{"num_key_value_heads": 1, "intermediate_size": 1344, "norm": "rmsnorm", "rope_theta": 10000.0, "qk_norm": true, "init_std_qkv": 0.0225, "learning_rate": 0.00388, "lr_mult_up": 1.42, "decay_fraction": 0.311, "dataset": "wikipedia_en"}
Each number is 128 + 24 x the weight over its row's rms, rounded and kept within 0 to 255. Layers, rows and columns count from 0. The size above them is the row's rms in percent of the matrix's.

# layer 3 MLP down (transposed), 1344x512, rms 0.203, rows 1049-1065, columns 256-319
size [101  96  95 105  98  90  99  96 103  99 102 102  99  97 105  94 105]
[[ 99  90 161 144 116 140 108 108 142 155 128 101 146 115 115 131 142 123 142 128 160 128 116  82 103 148 134 143 150 138 131 114 148 135 163 118 173  73 133 119 153 128  81  81  78 145 114 150 115 105 149  75  82 150 141 112 166  98 110 117 164 149 134 140]
 [139 134 123 144 131 123 137 117 123 109 127 142 154  87 112 133  96 131  86 148 132 149 140 157  99 134 137 109  83 149  91 132 136 132 130 150 154 167 131 117  84  99 150  97 130  82 117  96 155 125  64 126 112 154 121 143 130 127 108  89 104 131 136 156]
 [192 109 136 116 151 119 131 128 154  83 137 111 138 138 114 140 133 134 123 164 101 178 149 139 125 151  98 124 118 120 109 100 132 149 104 123 102 107 128 166 118 100  94 136 118 120 133 136 150 129 123 138 147 125 101 122 135 108 127 150 132 131 163 124]
 [122 105 156 147 111 134 134 151 152 108 131 128 129 119 114 133 115 100 122 112 111 166 151 116 117 153 155 121 107 147 129 152 145 132 122 143 132 110 157 169 125 120 107 119 103 115 155 109 152 102 118 132  94 133 137 180 144 140 108  97  96 137 148 119]
 [136 140 128 124 139 146 132 175 123 107 184 129 123 147 181 161 124  97 117 184 189  72  79 101 150 127 113 150  80 138 127 133 130  95 148 148 139 137 123 138 132 117 162  89 109 122 136 152  90 165 128 133  94 123 113 161 110 124 137 175 119 138 142 109]
 [138 118 159 149 149 113  84 197 124 119 144 133 132 138 155 174 120 114 166 149 149 121  90 105 183 135 108 113 162 140  74 131 113 135 183 124 118 134 117 165 165 120 133 147 104 112  73 124 141  88 155  93 127 115 136 111 167 126 130 114 115 129 145 137]
 [122 135 129 107 207 149 153 158 124  81 118  92 170 122 142 170 118  91 107 134 149 152 105 143 121 149 101 126 153 141 140 156 125  92 114 103 131 109 123 127 141 115 134 125 113 106  81 118 165 160 128  96 131 158 120 158 138 115 128 126  98 137 146 115]
 [103 108 123 136 136 138 157 108 152 100 144 114 109 123  66 154 148 161 114  89 110 138 139 113 141 135 146 116  69 148 157 150 132 145 101 173 121 174 149 133 138 120 162 154 107 123 144  89 119 141 123 118 101 107  92 131  94 139 106 119 123 107  97 130]
 [ 96  98 125 129 132  83 113 165 160 136  77 127 137 140 181 126 129 145 114  78 143 135 154 123 123 126 129 129 127 116 153 126 142 151 129 135 114 128 140 106 162 169 116  97  86 115 105 102 109  91 131 131 167 141 150 164 128  97  69 127 117 108 125 120]
 [161 141 122 168 107 103 113  92 133 113 132 119 145 121 148 143 165 129 132 120 100 105 139 147  95 117 123 124 105 104 164 125 136 136 153 131  98 167 170 111  94 128  85 102 103 125 192 109 180 125  97 127 132  88 119 140 128 124 106  84 114 116 137 140]
 [100 157 117  73 142 118 110 123 168 170 138 108  92 160 119 145 132 113 154  97 129 150 113  87 126 133 120 151 129 141  98 119 125 107 152 142 117 174 143 151 136 143 140 125 120 150 145 127  82 157 140 127 141 125 131 138 173 128  56 128 121 126 139 141]
 [139 128  93 118 132 119 118 139 128  86 138 107 116 162 138 128 121 134  78 122 125 139 117 161 145 145 112 146 144 143 119 139 182  82 124 102  67 140 169 101 109 149 140 187  99 111  84 107  96  90  87 161 156 104 122 113 139 116 156 114 142 107 152 127]
 [136 136 147 132 137 101  91 121  55 124 119 146 131 113 142 166 163 122 140 124 137 134 110 170 149 146 109 105 136  98 130 135 163 120  93 141 151 141  92 204 124 128 114 130 165 124 158 123 122 115 113 174 150  95 169 149 132 145 137 124 148 114  86 156]
 [116  80 112 134 160 131 157 138 105 148 122 121 136 137 106 111 152  98 120 111 134 138 121 152 150  90 143 105 123 132 101 112  77 174 128 174 132 140 114 151 170  66 149 152 102  97 154 130 111 155 133 150  93 131 100 128 122 113 156  78 138 137 167 154]
 [178 134  99 121 142 132  77 138 104 114 128 119 152 101 133 113 164 111 167 134  60 109 122 117 121  67 136 124 127 146 130 150 145 119 112 120 123  97  97 137 132 143 132 125 132 160 192 123 116 123 124 104  87 118  79 139 113  90 153  95 100 161 132 158]
 [ 88 124 180 148 156 139 124 117 140 127 143 116 100 103 110 112 114 153 135 132 106 138 178 148 145 103 125 131 143 180 141 110 164 131 107 117 103 130 123 141  92 172 159 151 135 118 118 123  88  89 116 152 127 167 117 134  92  98 143 126 161 114 122 145]
 [162 155 142  94 120 101 129 140 102 139 101 118 141 105 159 101  96  87 117 145  83 110 136 134 128 113 103 131 154 140 141 126 188 141 108 142 136 148 161  93 136 112 160 117 131 100 161 136 140 102 146 135 140 125 109 105 133 115 134 138 128 163  94 128]]
# layer 3 MLP gate, 1344x512, rms 0.288, rows 1050-1065, columns 256-319
size [107  98  98 104  98 100 110 105  95  99  94  96 102 101 101 104]
[[ 70 158 121  77 121 126 156  97 153 101 134 116 133 152 128  89 142 176 159 129 133 116 169 153 123 143 103 126 102 162 162 134 126 117 147 147 148 130 127 164 134 148 135 149 121 142 119 130 102 111 106  80 166 131 132 177 103  78 132 151  78 101 110  99]
 [ 93 132 147 168 157 161 109 145 148 124 178 143 157 141  93 119  86 100 137 105 110 150 145 110 100 128 104 123  75  93 119 123 111 130 172 118 143 138 146 114 117 159 112 116 115 137 131 156 155 136 107 107 125 133 144 138 129 136 152 139 101 126 138 108]
 [122 116 149 119  87 142 138 164 118 123 132 155 168  86 159 125 110 114  98 101  96 187 131 147 124 178 140 112 126 143 137 135 138  89 126 108 113 160  91 131 141 131 118 150 139 152 171 102  91  96 124 158 135 132 187 158 121 121 134 139 101 147 113 129]
 [149 116 149 105 102 112 120 165 177 141 106 118 128 127 160 142 140 106 151 153 136 123 138 165  94 102 138 131 152 156 150 114 126 134 101  91  96  96 144 109 126 106  96 122 107 111 131 156 108 124 137 129 112 142  97 142 132  75 122 168 125 118 125 116]
 [139  98 172 119 117 116 134 108  94 120 155 153 152 178  84 167 121 153 134 146 145 147 141 134 117 117 107 124 151 157 151  97 120 147  88 124 128  98 118 114 137 107 123 105 153 177 161 107 127 125 131 169 182 105 189 153 105 159 125 190 149 117 116 109]
 [132 128 103 123 155 178 127 148  65 147 127 135 127 162 167 121 141 149 108 139 137 126 103 122 157 160 147 117 127  99  76 121 127 154 130 159 152 116 155 124 161 119 148 114 141  91 127 132 141 164 115 152 142 129 152  57 126 153  94 143 139 115 128 126]
 [157 147 140 154 135 153 170 124 127 116 101 166 115 162 117 140 134 136 128 109 176 114 108 139 105 145 102 116 118 103 132 115 123 179 114 146 105 106 129 124 118 112 107 111 125 115 143 110 140 121 155 125 165 141 143 160 149 121 116  89 125 149  84 112]
 [146 157 138 141 152 157 116 140  88 134 105  94 161 101 125 129 131 118  96 117 108 129 101 166 139 144 126 121 109  71 129 127 185 129 108 124  94  96 128 107 128 117 158 169 128 152 131 102 121 156 124 107 132 115 166 134 168 127 122  96 144 101 152 142]
 [132 129 130 157 124 136 131 116  79 122  98 133 124 131 167 146  94 133 135 115 163 163 132 145 126 137 112 120  86 140  76 115 175 124 121 179 135 142 143 135 162 123 156 153 121 125 179 166 143 112 123 106 103 118 105 160 157 106 122 147 151 143  62 121]
 [107  99  88 113 138 108 131 118 133 131 126 117 142 103 170 109 141 159 141 155 153 125 135 132 147  88  98  82 115 113 113 141 134 145 114 185 112 114 121 122 136 105 116 127 147  87 106 101 115 149 110 122 119 127 114 105  83 138 175 100  70  89  99 139]
 [146 127 128 122  97 156 137  81 100 147 171 123 131 150 165 119 125 116 107 113 142 169  94 148  88 169 159  79 140 141 159 160 107 119 160 161 143 128 141 134 164 110 155 168  99 101 112  85 121  66 165 151 109  86 150  88 114 126 104 147 149 111 115 166]
 [115 160 115 126 151 105 113 101 132 132 149 149 114  71 122 135 113 163 139 121 148 128 118 119 126 128 132 144 152 152  94  96 147  81 125 158  96 177 145  82 140 126 120 138 124 136 127 100 152 139 116 157 126 148  85 142 114 118 180 113  96 134 115 118]
 [142 117  82 114 121 142 118  93  99 127 109 133 135 126 145 144 128 147 102 129 122  74 134 158 180 128 116 119 121 138 123 103 125  94 112 173 150 121 102 153 148  99 118 141 122 128 110 173 130 117 143 169 150 118 136 150 126 105 165  91  95 115 145 153]
 [154 142 109 134 102 148 108 124 188 138 138 174 117 156  97  86 135 111 156 135 158 134 134 129 123 136 171 132 118 131 160 146 117 128 146 100 134  97 106  98 104 138 133 134 122 108 108 134 155 148 156 107 133 125  87 151 115 146 116 140  97 154 175 133]
 [141 141 133 136 132 133  75 150 160 122 146 157 126 147 167 101  98 132 123 120 121  95 148  98  97 104 133 179 127 113 124 146 102 159  83  80  84 159 120 109  82  90 102 145 134 105 142 105 158 139 135 136  82  94 128 131 120 121 150 140 133 133 126 115]
 [134 156 171  89 109 124 157 131 133 108  95 149 157 127 107  98 106 133 107 158 129 120 121 137 126 158 131 127 135 129 149 158 114  93 110 128 151 157 126 111 132  63  98 129 108  70 137 152 129 131 101 159 103 129 130  98 101 152 105 147  95 158 129 118]]
# layer 3 MLP up, 1344x512, rms 0.303, rows 1050-1065, columns 256-319
size [108  97 104  95  89 105 114 105  96  98 101 102 104 101  99 106]
[[121 137 134 134  92 125 149  98 123 116 128 130 114 135 128 100 185 137 141 129 163 140 121 183  94 148 160 135  90 131 129  88  94 129 176 130 114 134 165 164 109 133 145 142 147  97  89 140 146 100 118  87 132 136 140 166 124 125 126 115 147  81 120 134]
 [128 110 113 110 102 119 138 127 123 158  83 149 132 137 157 141  97 126 154  97 140  77 124 127 139 100 138 123 101 159 158 123 143 118 148  74 119 118  91 129 139 158 129 111 155 152 164 132 113 119 174 130 160 159 155 108 117 138 146 170 107 124 148 156]
 [121 168 126  84 114 170  82 197 121 129  86 143 171  85 163  97 125  92 105 103 129 113  92 147 143 143 117 101 133 121 122 168 124 155 103 100 134 168 116 127 150 119 119 134 159 150 184 149 114 120  98  96 128  94 115 124 139 100 160 116 127 132 162 119]
 [113 170 136 123 107 144  97  71 170 126 103 148 176 121 139 128 138 112 134 174  85 126 121 148 133 162 116 120 130  88 132 137 146 129 113  97 121 119 117 150 118  90 130 132 136  96 115 156 165 120 156 148 118 141  88 107 123 117 132 182 125 122 135 153]
 [ 91 152  96 102 151 104 112 162 158 145 171 137 111 106 124 175 123 121 119 115 149 125 191 104 104 115 113 188 147 130 179 183 141 125  91 171  76 118 150 132  83 156 163 140 161 174 122 136 118 106  94  82 132 139 127 143 144  86 161 129  88 107  79 108]
 [139 111 108  86 149 140 162  70 133 135 167 105 117 156 104 105 142 127 147 108 141 121 144  99  99 154  79 120 172 126  87 147  87 170 122 154 163 134 121 104 150 121 148  94 135 127 110 127 103 101 164 119 128 157 147  90 145 148 124 155 110 119 127 124]
 [111 111 127 131 114 168 176 132  90  89 166  93 110 151 133  80  83 114 151 160 136 110 132 152 181  99 159 140 133 162 101 154  82 132 140 164 155 129 132 142 130 133 118 129 127 128 145 107  95 116 140 131 103  77 121  92 158 121 148 146 132 112 141 126]
 [137 149 130 106 122 127 131 135 151 111 100 126 140 129 133 167  85 108 148 169 172  98 134 154 109  83 148 141 160 140 149 141 110 156  68 104 139 134 103 161 124 126 115  57 153 149 142 117 121 102 171 163 123 142 114 114  88 119 140 150 140 168 136 151]
 [ 95 120 172 157 151 173  91 134 128  83 165 159 125 135  78 112 109 103 141 139 157 168 138  99  88 124 109 168 123 132 130 131 138  72 146 107 160 110 127 142  91 147 111 127  78 140 126 104 109 124 116 175 149 143 124 116  76 134 120  92 160  93 132 124]
 [ 97 141 122 171  69 151 107  68 115 112 117 118 147 108 116 137 163 114  93 158 143 115 100  87  97 142 139 109 156 156 127 127 129 102  90 136 125  91 122 151 126 133 155 156 106 123 128 146 129 131  98 161 143 142 155  81  88 115 126 133 160 144 107 138]
 [129 138 130 105 137 179 136 123 122 128 174 122 175 122 124 123 116 125 122 136 174 154 129  85 171 127 157 142 135 110 116 127 116 127 123 134 139 120  98 100 116 122 124 159 166  73 165  88 116 142  80 155 105 106 135 127  90 119  95 122 155 130 134 122]
 [102 108  85  92 134 123 126 113  93 114 148  85 120 159 107  80 142 118 164 153 122 107 102 120 185 119 111 159 154 114 132 128 137 148 107 111 128 142 107  95 165 124 118 154 126 144 137 160 117 134 140 123 120 131 151 148  89 189 127 132 145 162 163 151]
 [129 100 121 139 107 128 130 136 150 162 138 120 113  60 110 144  92 136 101 103 107 116 166 153 129 132 100 114 114 147 125 138 151 141 115 130 119 180  91 144  95  96 152  95 148 148 136 139 112 120 114 112 112 111 131 140 140 119 120 125 148 118 143 125]
 [109 150 136 157 113 132  97 152 137 134 122 116 119 130 118 124  97 147  97 147 148 144 128 140 160 103 150 135 169 133 131 149 143 120 131 101 127 122 102  97 149 112 151 130 111 114 119 128  95  99 121 142 152 127 158  95 138 106 141 103 135 140 124  80]
 [ 97 115 158 143 132 133 169 137 131 103 152 139 126 124  62  97 171 145 104 103 139 149 179 146 110 141 140 142 157 119 137 146 118  95 110 163 136 164 168 145 116 133 156 116  75 151 145 165 121 136 109 139 131 138 164 173 114 130 111 128 105 128 123 131]
 [145 130 200 117 117 134 161 101 145 124  92  92 137 133 143 148 123  89 105 163 114 105  86 175 149 112 117 124 135 138 168 114 141 150 139  88 153 125 131 114 163 106 113 149 150  62 148 142 166 136 109  91  75  71 123 166 133 124 118 135 146 118 106 131]]